Each number is 128 + 32 x the weight over its row's rms, rounded and kept within 0 to 255. Layers, rows and columns count from 0. Numbers have three digits each. The size before them is the row's rms in percent of the matrix's.

# layer 2 attention query, 256x256, rms 0.0996, rows 100-255, columns 128-191
094:091138124129124126123136108103139136116101064139065147116123135185106100142117141123148095100131183150148154133152072138175155130168178172127119134079170147135164093112157105142184089158121115
096:084107148135117138181149127088153084127111146103196072073134102133131140200145160121122116130140069140124200119108146128145143170107057091114078073086133171126117127134098210112098158121171164
091:141132157177113128106179018109188126079106109102188141164160130158057091196103184145114142176149112102146145153118140090127118174129145138116099142107169103091123149133113152119139158186149132
099:116168202128093189151105138126104158144165176122120058105106142152179133105172150127141094110106138121103164152118164081111132134149127087132080058127138134094139148128112087117136116081131083
098:134123122087157108081165120082174093131160130137036172173129102103159106146082144161105140061162111128090099181107112112130179126116034137097126177124092141167129080142118206144092159107101128
109:159162179058150140103166154105063128167109121114099180138098112156122136135204129169146143118092090104197146118165129135105126096164100118092048157131163142106157136124158078204143131114133183
098:151077113114132111123143138109149138097149110129104106077132136096142092144134131179112181073078149118139120148126085115110065117194145127142093145079140141154141102163094160162117089148094064
098:174155123086172114123164153119086117154150079120108117212048122135158132137182097125140147113096134138122129130092194135114148148172127200095157147164137129119105187173165087172120104110125159
096:123176166128160080143088136142110167065154142107183106115082096152122097149152132080129111155129085134113134108165197184153106101134124094160099129125113115145168110129097138139135121171118069
098:154110146117178135085095142154098123158134171091083137130079143103167169123171110191140104104156155116144130074122139146108179105086128184123167194117180108116108142099186114166087096116109177
097:110120129110135156101177102141101059184123180113109173217127147142176191066123135123115098071172131151171084154132104180076144124091125134084129105114135128183081171110116099172114111162110186
095:111093147191101117154153079108129124088104131138113186138142164127088148117144153122087116137132181152147100124104135127150149123130077112118110082109072135051148154130145199121155090200170153
101:137093058104151122195109086115086153196075121148059185137142123137168152078174103149163107065170147178100112185148116134142133092116162175097122176079161140136150135181119182144185094161116108
098:123162149110153122153131164119098161113144118165115105153091105126104112108115096078129154167099083116177112082170113131144106115170132120166117122175101108144152124164182122147096102094112170
094:139154070142142110135126115152113125121148105092191145155121164097157143125122132154126133088121137214117150140140074169097098172108160159190219132116126089120131129135121125126159147107090171
100:166115106140126169016166151185096083173171135076112108149135091062093144054109157093110150122062114136158176092130137126161109112124160130154067108180155128118098171144130125158130044114083147
106:103095114111091099170097160096151110072142130127112144168174057160169134099095122090137114159082114113104146114130082166144112118134170101179176079138061103140139149119129102156191147191038169
100:136100120153092123081125166139143138198134151120183098098081143105168128149096092143165157157123099161077177075143133119119106090091163090136082055100100132158133154149152128166103093153140074
105:181148135149099119153099108156161099140143176050101190156112107129145115153187140153117196116153111116128128058130118133096069148043134057155151117107160128124128124165158122186159131142070081
097:143141161193150100007145060105096107111145091116184153148157104071115136118124148187084129160144129150160097149133044136226110085142092136114050199099169161089121167085193192115107115099103139
087:104140189163161155078119127148072103104170077161158084093158115114078152142120154116119119183158148124143096140129137092137136134131132097144147088105141138067113142090131089148105091154137164
099:119116116125140136017164126097080064180095141140143120158158151103107147123092158062121122142164095153197119096147111123156168142134090100053123154146105139128100146134185130163097137112121155
104:131209141111132158107081162142092110148133092098117102150155118128102135087111154166135120108138148174121151131130174109095134104127169160162166196130181105105089110091119139201169087113117152
097:127110157167097146038154134148121183106191125054127111137154142114120124157048165035135128169115092103163117099117048080129137146100160089123118100154158154163107154092107083111117144161157149
098:161144112096167154203139180113205111174074107153123080193134130140153094145192072214163102111120139096140177110135119120149150129122080142148081122099110130109177100165133140157129163072054135
099:177130117091150140164175146111141133192109054164113130094117144154184133107121132130109134092065124057102178125166083120096100116155128178147137152114060119128132074157116150160145141067122110
104:125146181129136135251075174163179078047050098173099130130135129105156074154104079113155142146088163136105130111101126158120145111108158103133098114120149160129099127159119127137111129149117101
105:053137166148115097206122118160123094164145154175121167167082124168094096146139087076131194117149108187124167104148133161118135131138134131152091120157152130122169102173146131099145159159119180
097:132115100117105127119129105154161122164110139089100122121208149113153099087112167121105136114144092097115124136131155156119070172093188107128146127107087086163116121124120177124134167137113103
100:105125108152133125122122070129127125188091084159109187162140202114151090085127138123139176121176156201129145148123109098093122178031133117148208099144071091114114175153161114145126159141062096
089:127160114123110109187131073114150129111108132132119146084171192128120115137147157143136174151165104151116100155132092100114080179091136086106102073084090093184157138117126145110127140089086102
087:139113141139195155060154140189098139161157103132112115117090102100146149133103145117109142080152130125103121066116141154165147092150153149098111181167115137111065116090103112126140147163177129
098:166119094109099135159141098073152118113127144091089155095194111091111113116147158127141143120148084131123107131149114079119078106036153069095141088106080076121171108142115154143133116078121169
111:174137094064081119181107122069130148154104138081077114072188114155116133118165145162157131101105047090117154139134125112115123097104134111102093054097145124143206117186117163106158100132150168
096:184144186091137059101132103072127157139140106122145132186193131085122089129149122135142136117169141092153121127135084090159106139066104119127144103090146134143114119128138132184145095101129176
119:143110144098151124155127122087132179097132156129095156134178156112127132104094138163160078104166105115127162127202178115136085121108152169146131146085136087142138079104132133169132071131110163
118:118126121155121121123115123166115107157140121129130121156110133117134046111162101088085192133124221203096106143154128138148143126123086110135130152154124175130118154144156119131109161137119087
134:190083156149121136193146144087132132112112116142113116107164130138136136173106153156173120144106103125133177114150133098111057147141127149184183117120084147108170107113062119139153169082112115
111:086138158145117115127132097149148110140127149153088148131123182075147129145111146163117121077224176194128117148161188165146138127112109156122140160154112113116088139123109139172131161146122085
136:120131137146111154121105119194136103085120108154111094187101152158164115180170172131093123149120146189112101122121156160158153120153139148102148133197117141104126140115197075140150154160111120
126:145135109182126116076168156109125179147167112119122169079166104105150074103095100103114143160115122120170166137125075139154146166157166136122101091103120146092102144139103100108119155085111098
090:162095150111101080113182121104117132130166136199127154098171124168172116127090101111094147154054103096115145116118074117157146192152134115159172095070101126105134131152116133088108123114121211
103:099122127133120145130079059142122130115063157158142111136076161113160169139164161183144131115137140140146131110111144130109082073153144168116125190165149137123098057066164138154119094128068072
118:150187112133155100088133152141108119171100121107149114089138071151131102143094108127148095174033129094171076167123078111182181141136141108125121148120175184114149149137136112096118124131101188
085:108157133138157154105137114095099099137140099143079172064094134123118130113176118115175149138132153119155150156155140094102181127064099103140206188183151093113082158164082141076131148128111089
100:096146161096153137085151165096113126145150099141135111144080114087118154135163123100133184127156182136150157137138130091129182109147091156162194187123156115094050118159150105157145112128130127
086:129119173146182106064155112132138146157102120157149188137133162066176133169131118115125133088150138122138178110146166125112125156135109166158150153142136124180063176119109111154126122138124040
097:185122080035112148147109096100160075117137129104088106072154094185127119094163148169132082127146066145113077092120119128124152110111166130116095093078115136102172074142119185100148137106124173
073:148107183133079091137097163117133171156114178110156177131146123159103161103131100142132157140118160140188133157103101093062159144108074133107120105165116157155120118167152095150131156129115088
099:115123137183085074119132141132113152153179139118137164161146174100122096106118116102125182137120177137159165137141094099098085149136070094152155168161087151156109150122143093117103157131113085
090:132148134185036096166126110180105140118150129111174101131097100142099147132124123147100165168074161176111114135127150113094133113161062154100160162193139153131133119111153162126147170152164106
117:147139163136065120167134114101148142124142113145108134108176136103113098153156171170096113122110145166123105146145111061122130123114142138137197170132086133137168099128108168098129145086144093
100:068083112106158158089092145162135078106114162162124092171079150124159121136133140126093125152161154138126121083092157178132121039202144147147129150171167134124086121081158101121101107162100079
103:122125111110144080112179097072095162182158134100153185114189125120122120089152075086139150109093149087138196111136069104121132153102099088133121095095120130133105129210113112116125096116073150
158:125116140112133151158175074152140071117119128145138104143117140181125154150186163195092072096120101130116115116120137148153141123131146162103161105102161083114112116121147153133105107139127172
116:148136136099182177204131184112164126144099099073190050119134053148122098079148097126171091167115119124137153115170116073130112122124164132183204106151149182148159134116098180128103104101114133
134:153114113149155070100123199136134162153126112112150153152129087093095147109090062081161174147106151070118147112120123142131136195129130118141121086134120152111079189171097108147115161133138172
134:150100171134111127146114160133121158090139112148086103161137114170092169191071101049115131186079146077111075141099114112151148159129099052173110113174102110100134140135143079135227135114153221
176:123166089118152091062116133125110150210147113091168144117113116147112122095124093106143134121110112113167162118130063118149169139085151094117137108098156156148151192126118125104063096151142174
112:164123158107081127124080121131107117162082124119116105131102147115189144159155103132143174151094110087123173091132116114136157120153135123125169131138155125121207097122084141105124175161139155
089:118112097137128120155108098112068099158138126136048110171115130103113086136115087090154172168158098130104138149159137142137206181083085120143115109115185120146090142157088120080075147159131168
093:054176116101148138097171135117122135144206103136126175155144117122148114110142094110119112090127120140146104191139110122106107155142077133110106042133151107114116164128173051143167117095160078
086:166172102130066122129068164106145142139112147172136166135114097146096134137177055095149199161094134082062113118165107091156141148187133135147150150161104123121126143151066101087152119161124156
098:180137104083060125167118099108034131136134107104084147073108099175113154139191077114169182141116112138162183094171139154100218101148167147098061113072100103091192132138126068153136102132133182
087:150089103138195046149159210113127131048132147147120125035147134142101154118114169119134129119104120161126095079143135098068111154147149129103172122090149167174135094161143102136095120126125161
096:118158149117105173163136106081164143141103094073115083122127132137099137091180174097142123057085080144127154026145132126112066104149158090116101101104138148100113120133124130120112121140114119
075:136111090090133140126077140146131103124129107107124139083068082125141119083154069137138127105096116086110110091138114154138093165074152124128065160105133105159114094126161176154133107144125143
085:123136154083066138118204129110121142173134136112140122091084116156148138129164129109092158126152169184104147075139168142112156058159162065136121100145143118111142191195113031136123118087124122
071:156115111093135193162101114110088123107116106097120210095116085152091165116126149133152161141155070175163118121117154133145125178067107142197111081131185171151083177117117152140148158141113148
087:148195167098176156108078124147029139118110150083092149121169087155126142097152124107165156150123089133157147147122147154082170134172183135177108132117115154141131094140114101134105107112072122
074:134087139118105096167057103087090136173161111105125142164094152149136083142122146165102115133100117186086125116157137119135141074136083129196163079065138144111088153127166129112127118171119113
090:158056156143134126118123144095159084120076089092085100112146089123115098137104171158122138124108115093107110143126184108155118164129149106107152222134108116117106144195113156112180158136141141
086:127150207183079189114147124111086158140090150223177152122163170101080115136146093094146131135100130082168152141139121102128104169146099137095150155062124151137148108082067107131179156083118146
091:155146122109181110116081107100220160145089114144069124157119173118111124115127128116121125165111110121108133107115105131143058086050125150118121172137107110107104097086149177176116097108153066
076:109101123118082117082084100081125116167155089153133099080073171109158124121128134162081119160138109164092089170148126109200085060122111186123173168119130078127068098096188172125127115132085079
086:130150095094121080183126144200109135087114121128078115091060080113142175082132177122143123095121095147149163046143127166079159128169175130176137080144102237125114142151138107182087105130187177
097:054113147143166174081231084136113137134155133128171167203154107143106163127138071099107147172123160077146100126080108139127097117126100053091081127133156092112150176112091073102189120114136140
083:097101169120198144151107128134103128123189107109113114145159112129077145214152101126160125182099141127136167108158158127106167126114089157114110117115169143095103123152156102092110105160101105
078:081175071107143127105202133174091068144115128134159173135119176079091156161168161141126107114140217116168146179111166164152097115094150159062144105154120103152155130120166090137103090115104109
087:115114130155134111134083111152116071109088130124083091078070133113178117104148134190118095056108063143094096126108055114139073145122100132139133134093136122166095060116128203111172163149096132
092:126121126155164171095126127121165142132113122160096125216178158083098098132100116091118091139177146111106105179108112069136130136080085101142167139136138127154154146119140183139129129100130135
087:078070132142144123143137094164174143102132095121226111168174168158083145128114180102136116159106158128103153084149115108108099116099169146087192164227161086150149154095108111109025085130145158
090:115109115130101204153118126162116105133136090054095116134101141148142108166198119078154190081111138107156156114142131142118121130149127109137111149174154101124142143128117088160145150120114043
089:131090108119161095120105149174123147143140170132138089099155193121132109060083152171104108127228133131095157142128109110121094075126110141131169181084109099141183156063091136182101111159127077
087:112103153171156132096177103115155135132131156108199124125131119097110162173093148197107115187101113108117075149048111115205110138101151118121139112144104114119122118125076153109182139120149142
093:170163078063156137129152101129124112116109154149107102115111104143144154136108106137158076186154119119161127136107139165139158124067161125107116044090103174154157105119119089188149116116165145
079:149121176118103117141112064098101168134207091154153132110124115164101153142163141175095128116090051169148102139135110143135154147151115147166127100125164195136102153129126100171165126109095088
091:189090121105136140132030149127144069128148105139108084095109133166115116139149182088145175078197124102150150132136112121073164147103139111143114086184145116110159077102189203091121120129130121
082:093100163147161158160177071149139167112142125122142126148143115159178133106135176085147112158105076142122182119103143170106086086104137101119067157183146101108180128128122080123075063121104156
085:170171167162090121140112148146126165105153142117115101111101095188178118120118162133148113115105071180126206120133137152140161119156144148186206199110085182112109132130092101171153134100168188
090:099122155200143150153140080107168156098141147150164116195198138089059140167123156083123155171055111117109133121113137142121111138121108094126175121191171168105117146158126087126131115139125106
084:118158162174113085096156200076123157190141127091144121096141102077129103155161085130086165147085139109144131160112108129197111138150114111107169119123143113137089063186092105100141178109075148
031:082143191140157149162130160132184116107124085119112165114146073162144131145118075105142193154132149089124085070127128068082120150084135062167178102130127083141109118113099158089157092152099146
024:189105101103155076108155121168124108107145159100170077086125148098131129098137151124139103106118126116128203125121102151129103168066109134117164140090097182055088096031120132116110136127117119
028:145147153126119145119116159176126154152092123155136165141102107085118062102098107077104188092154124143099128095150149129097159124155067146067120125155130159158160161141136152107130145126155091
042:051119135122127107171162152132166130083143109074153112137183098155137145121138107127160169144133120073118093198165095106189114088043147061144176124093134105126131128152140128129165146083122193
047:110187102104119121220165124166150122091093201146137121104146104064127114136139134174171110137135177192095109171169090163167149150101158072108134126183136140127156145132065183126177111108124118
051:088183109102116137171141127190160128082069192120129146115161104079097143126142166136175117135177164171085147189141118140165112189124137090143128127132141112124173132142088165117092112102173133
045:165071140154133081079104149072116146184145087143146103124109162128191084127093084134096130129080062109145163080107100162112141079146122181084148105126105162150093133107160112139149106140074124
037:145102121161144122065085164105117126187160082115113087121131123138147130120133030117106145101062097049142164080132077177092145090120126170117115146147099148104100120112167114144180120168072152
060:131163078077135138160127163169115135124086204128148118082130100065153150121122156158169079157142152166118124186145129137139137169135156110124135112179111110138133119149055155151119126105127143
063:135158130105146086217125138171129146138070202136107126114166116099131150122100168147135120132129155161117159186136095155120144154144140111111164142162115135113139106117082170119165136114119185
054:109162127099115145112084157157127099133113157063115105097127135094112122109204083169145148121167177118121069141166144126159086155136175155168130143162166082150106078163107102151117105104132073
078:170097143130155139103080161150100169138105147147128114149124123107155100075044136149108094187119077131133132111105131169070147186243130162098159144104091134135117125122102137157115118112134184
059:121105095182065169110074152150088143151175159161198131158052089116142145154112091111127114171120055166102148088139138126077123166150089162145141090119139148131109158116204130111120111140120107
063:132117124095147154129149138149164115109156159089060150129110089127112130098145078100210111154137164175085170145203123115214114128117118124135168117123177150111155128087118129166140112102142145
051:135102118146069114132110195129100145083149170124166149122157072066134100111149109148135153130168156119157144108165152113154163168198221132182186128152155131132099076171140101163120123076077175
070:116110174185137133136109154160091148145126110110099171122127124101097117174116136056147213156084110149133100137196099089113137139112130095181076149143124168072136115138169128087114143206136152
029:158105116130147069128109178102141165117105075116124137158145112141155116044141095130123143121137130099139182089136064123117152123066141157153188079131090161101145105072145104116151172161111125
038:179170118121128138073100141162130123147127185198105175128095167085115092137098131154130115131111119174141136076116138155104167154198139176107078124152094152146148147133132147116131115138155098
038:060124138145153110205146183133137145111196110099121099143154120159180182153133121118152166155141123107131086130153103106149105116071084074155147109112135073129102155123148144122139131108101150
030:107156085135139116152118091118136150136148132131162122083148099113135179140152088099163142133130119048161089158133112100177095083081216140123117119111109098121128118114109169153098135176081132
040:122105154153097142121147148107142103103148050094148137164129070080130180154116061095130168151144110086124072134132131091143135136070141116132149122101135113112097143155201137123143127138101103
043:089137176153113094123172117067160095112151064133137157168110141199136140125137089113096138158124082094116097088133126137125132078133101103112104126111160112148107144152180074082097125151136085
056:117155097086156148158090147184123151133090200129110120068161113070128094102131158150163123104149167179119144180150133141128130152165182138113153140167114131130157115127083156183172118102138172
058:131153101078137135158078167183133142145061209129114117091145134086140116109113144161146107118124161172138147176154143125123130152170159125108160146166104124124136105139037162176169102108123161
064:147125142158117169110133102113099132119138091143173088196069138159120139141126174097109131129132107121114087081138156147079114146123082143110105112124130159132109162124187095092052126139166065
048:136078131144125092139147128131090146038157106143154124120123141180135136194080182101122171174107077139143117091094125092108124137093099113146136112113176130143139123114131111119128163121126135
045:110236162053159155138129076176143129198118153143103162153137196106131114135148169174101135114137196159128120136143156160127130149122100126105147117143094152162097106124133119168127103133159072
066:104106120161123093171190068134125111078124134111171086095143151155116139187121175082133131168125120145135112121120063090113117096083118072115136108120185144168060131119144128091069140134154062
062:120157202183090151131142093102081131147107107127183096160169163136128102169091124114073091110145084071074118131123123120095131141138133149147100136098139144162095114132089093134120126155151141
064:078167104091134117185169144108171136139111137099156151118192206142094151147113131131161124169149116111192114105132048129126199179091105110123138146129078075127130156127158078116087139042095150
053:086182148062195168087036135177178105120139142086139099141103101126066116077089127120095147119202134132112117121144160153156114145141171103096117110105163131057160169064109160145101103112167119
067:090133111117134121117096131147149123112145152113144064137091160120186072159102083175154114139147141129158090093142143215146116087108100142150175107141119113114156148120165093144123135097085108
093:159105095161122138143119157152124157026075146101151167095141112184136146141197149075113138086171070133093127101115100159128157098124173143113103163142125099098075132140143074118152103138135149
121:171093108122118116139191113165164130100131112174115138124118178132167092099126117109136067094205117153164162122122154182161075128184084183113190185124055133135117065183082112086104128115071086
119:104142117140158108151190102089133134131145163174133142112148140102147140123142165081144093065113110138123124139165129120090137113142154134168104100136110145086077132171104123153118134137138065
123:072168091100129104127122162101108075094188104153092084154179094125071148111184115122147112146090097125132150156109123114158125130158089168116121146120095115089156167158123113123170090121083183
085:149131133129088116122141078112145143154072135125061130183105108088130123147118137210130087119092113183134103131103132122122088158096107155140162112119076153149183162157182098126161205183159148
112:068134148125059094138121138137114111127145107132137119133143161093105152116097115159104088133109059141106115142098126150090167124112144140104080085135121089115103107068102126116123120154102180
122:220122109124175099136156148125132155053100065120100111129146126109082162121156105156128109185167112209142098106141154111114113139097166216059092138080185092098101086135159124124149146127095177
114:076102160132170093161117121107084099194136108156154110174144124089088126191127100095116140106142165097153174045088152134112089105163073167132087127169153119143179154075137135137098126144163138
111:133120134146143101141152120083057131139130061123157112105135101161143101064155128111111255196102137097083149075114146140084184150156141113153181119087090110098200109189074078087083108121136157
120:124173125122127131106151167102104138117137099096112070090095127102117115123033191107130162154089047109149143143119148127134106155148078104132114171109157116144135162151079180106111167096127070
119:100122089118105091103180147150177095118147179097098110042150163073133121128237205160110197135127106152178115114151142143151153152177106094196125160157113153132145116127134100060106122139159088
126:059086156139092199128130087113123157131125188128082141096133111117108099098071159136137142128139138152101144103150182127136175150173233066142157099074095122163117119117173159101127114139153134
124:186117080157150221139130042100122129133136163150158149188069093138090172130161150099132190190134103115149156148119195127133122149125149169164189102096135127061131137126124144146212151101083097
123:110076163134085102132170118151117066167117149131144140118134088161079137094183153066115162092117117139147171129096146117098130159081103119142127145128151104154113171110104102071133163069148093
123:039151140130123099138089097179126104160086124156135182146093136141165113094141166089116168175142135130100132085120108109149122115090113167107128120159114080090118118173081101151147102122146110
123:129085127127081145126153119102147126090107088126152156099123147144116198158171117189133092180084149032119150166107123106125150127167038150066126153091074129149091132124068121114076155119146079
125:094143071083102131118159122095112139110138127089189133108165159119120122144127108094165152106118094122130101109143086131113174151088196178086150076060135182133161122074115074118135143118164118
120:118102156122189123141078146137071163097172132123134142103139148094108127134070158154128102128165091169166115138102135164157105177159135149084151188050179138170110100135101158084132148166115156
123:133133112152141147121173132113124178133168136156100133211175151072104087138057122127131114114070147167017123147115149126091130088123154163158074149135081155112135105129170143136161132158083098
121:145144156145094148103168108165126139090119111104101095092056117137186190161148120127119100167141135188130096154114110155131116110169141130131126108194193057153174140185112192148114090133144122
105:151139200187089176151105131133135115118126161170151106165123136169143135127113135107109090095145130086148127169166139138146073122141116142168120081145146106125146078110072189129096107087083132
124:127182119122164091121100152149119128137159181127131159123127150072121155086120119129127166065171119142162076144142145121114122162163116193149119068089128168123074183169125101097153150129169119
118:108132129161098134136094130145101139128138172181180078179153103129206102134180144144121136127097135122117146151123056161160119131104135124106076120255149152151162099126149075100125130155137151
121:122137198119153111157127142144147133141128144113080144125131141190146154151080133151165146127160070162110159107126090140170173158081084140122101148100121174098153135132157050144160098148104171
125:097113033172095147138146100118110130112113113141121112098128149152113103084131183174100140147128060123108103181131085100143167131164113121145169111095112106139123142135154148171124110119174105
131:158183084113136148154138185153157121113120131163182149122132102136144122155095162117108081189116145135082138146147145171114121146113157162223056027127082099147145175128111136163132134131167163
122:122199081103108121139087131200174087158095150167205114095116123087153138107126080113123113094118131138125180137143112153072020069145099092183199155060072082109103134122106103194164150152166078
122:074169100124136135150153144056154083162092112140097137069082117117116105084139133143126156139112122133134179174114101159083176100107139131086125088112142066069110127134132150161116168181141101
121:169097135092159084126146114133142055114092107153117137125099108170087116067089120099127117120147152118039132158098128077135140079181169122162154122191125095106165161096160165070117183108096164
128:138208123141073121130100110114089093153122174071137121164155099142095155119143147145104154075140169149118123148147091156077060155108158108115122150120107107129117066107048102091121164133149159
124:150090127167137149143131143106107140138120128121122123125172056130131152114145171160137154119120110145195065143078103144084161172162119122047062083103099114142111141134089084125163176104138104
123:123067121115196189153133189109163184124152134110157154151138129100124128152147116155138105136092141141202151123152144150115093119136160101107127178149118094035131126054148064066122124070176159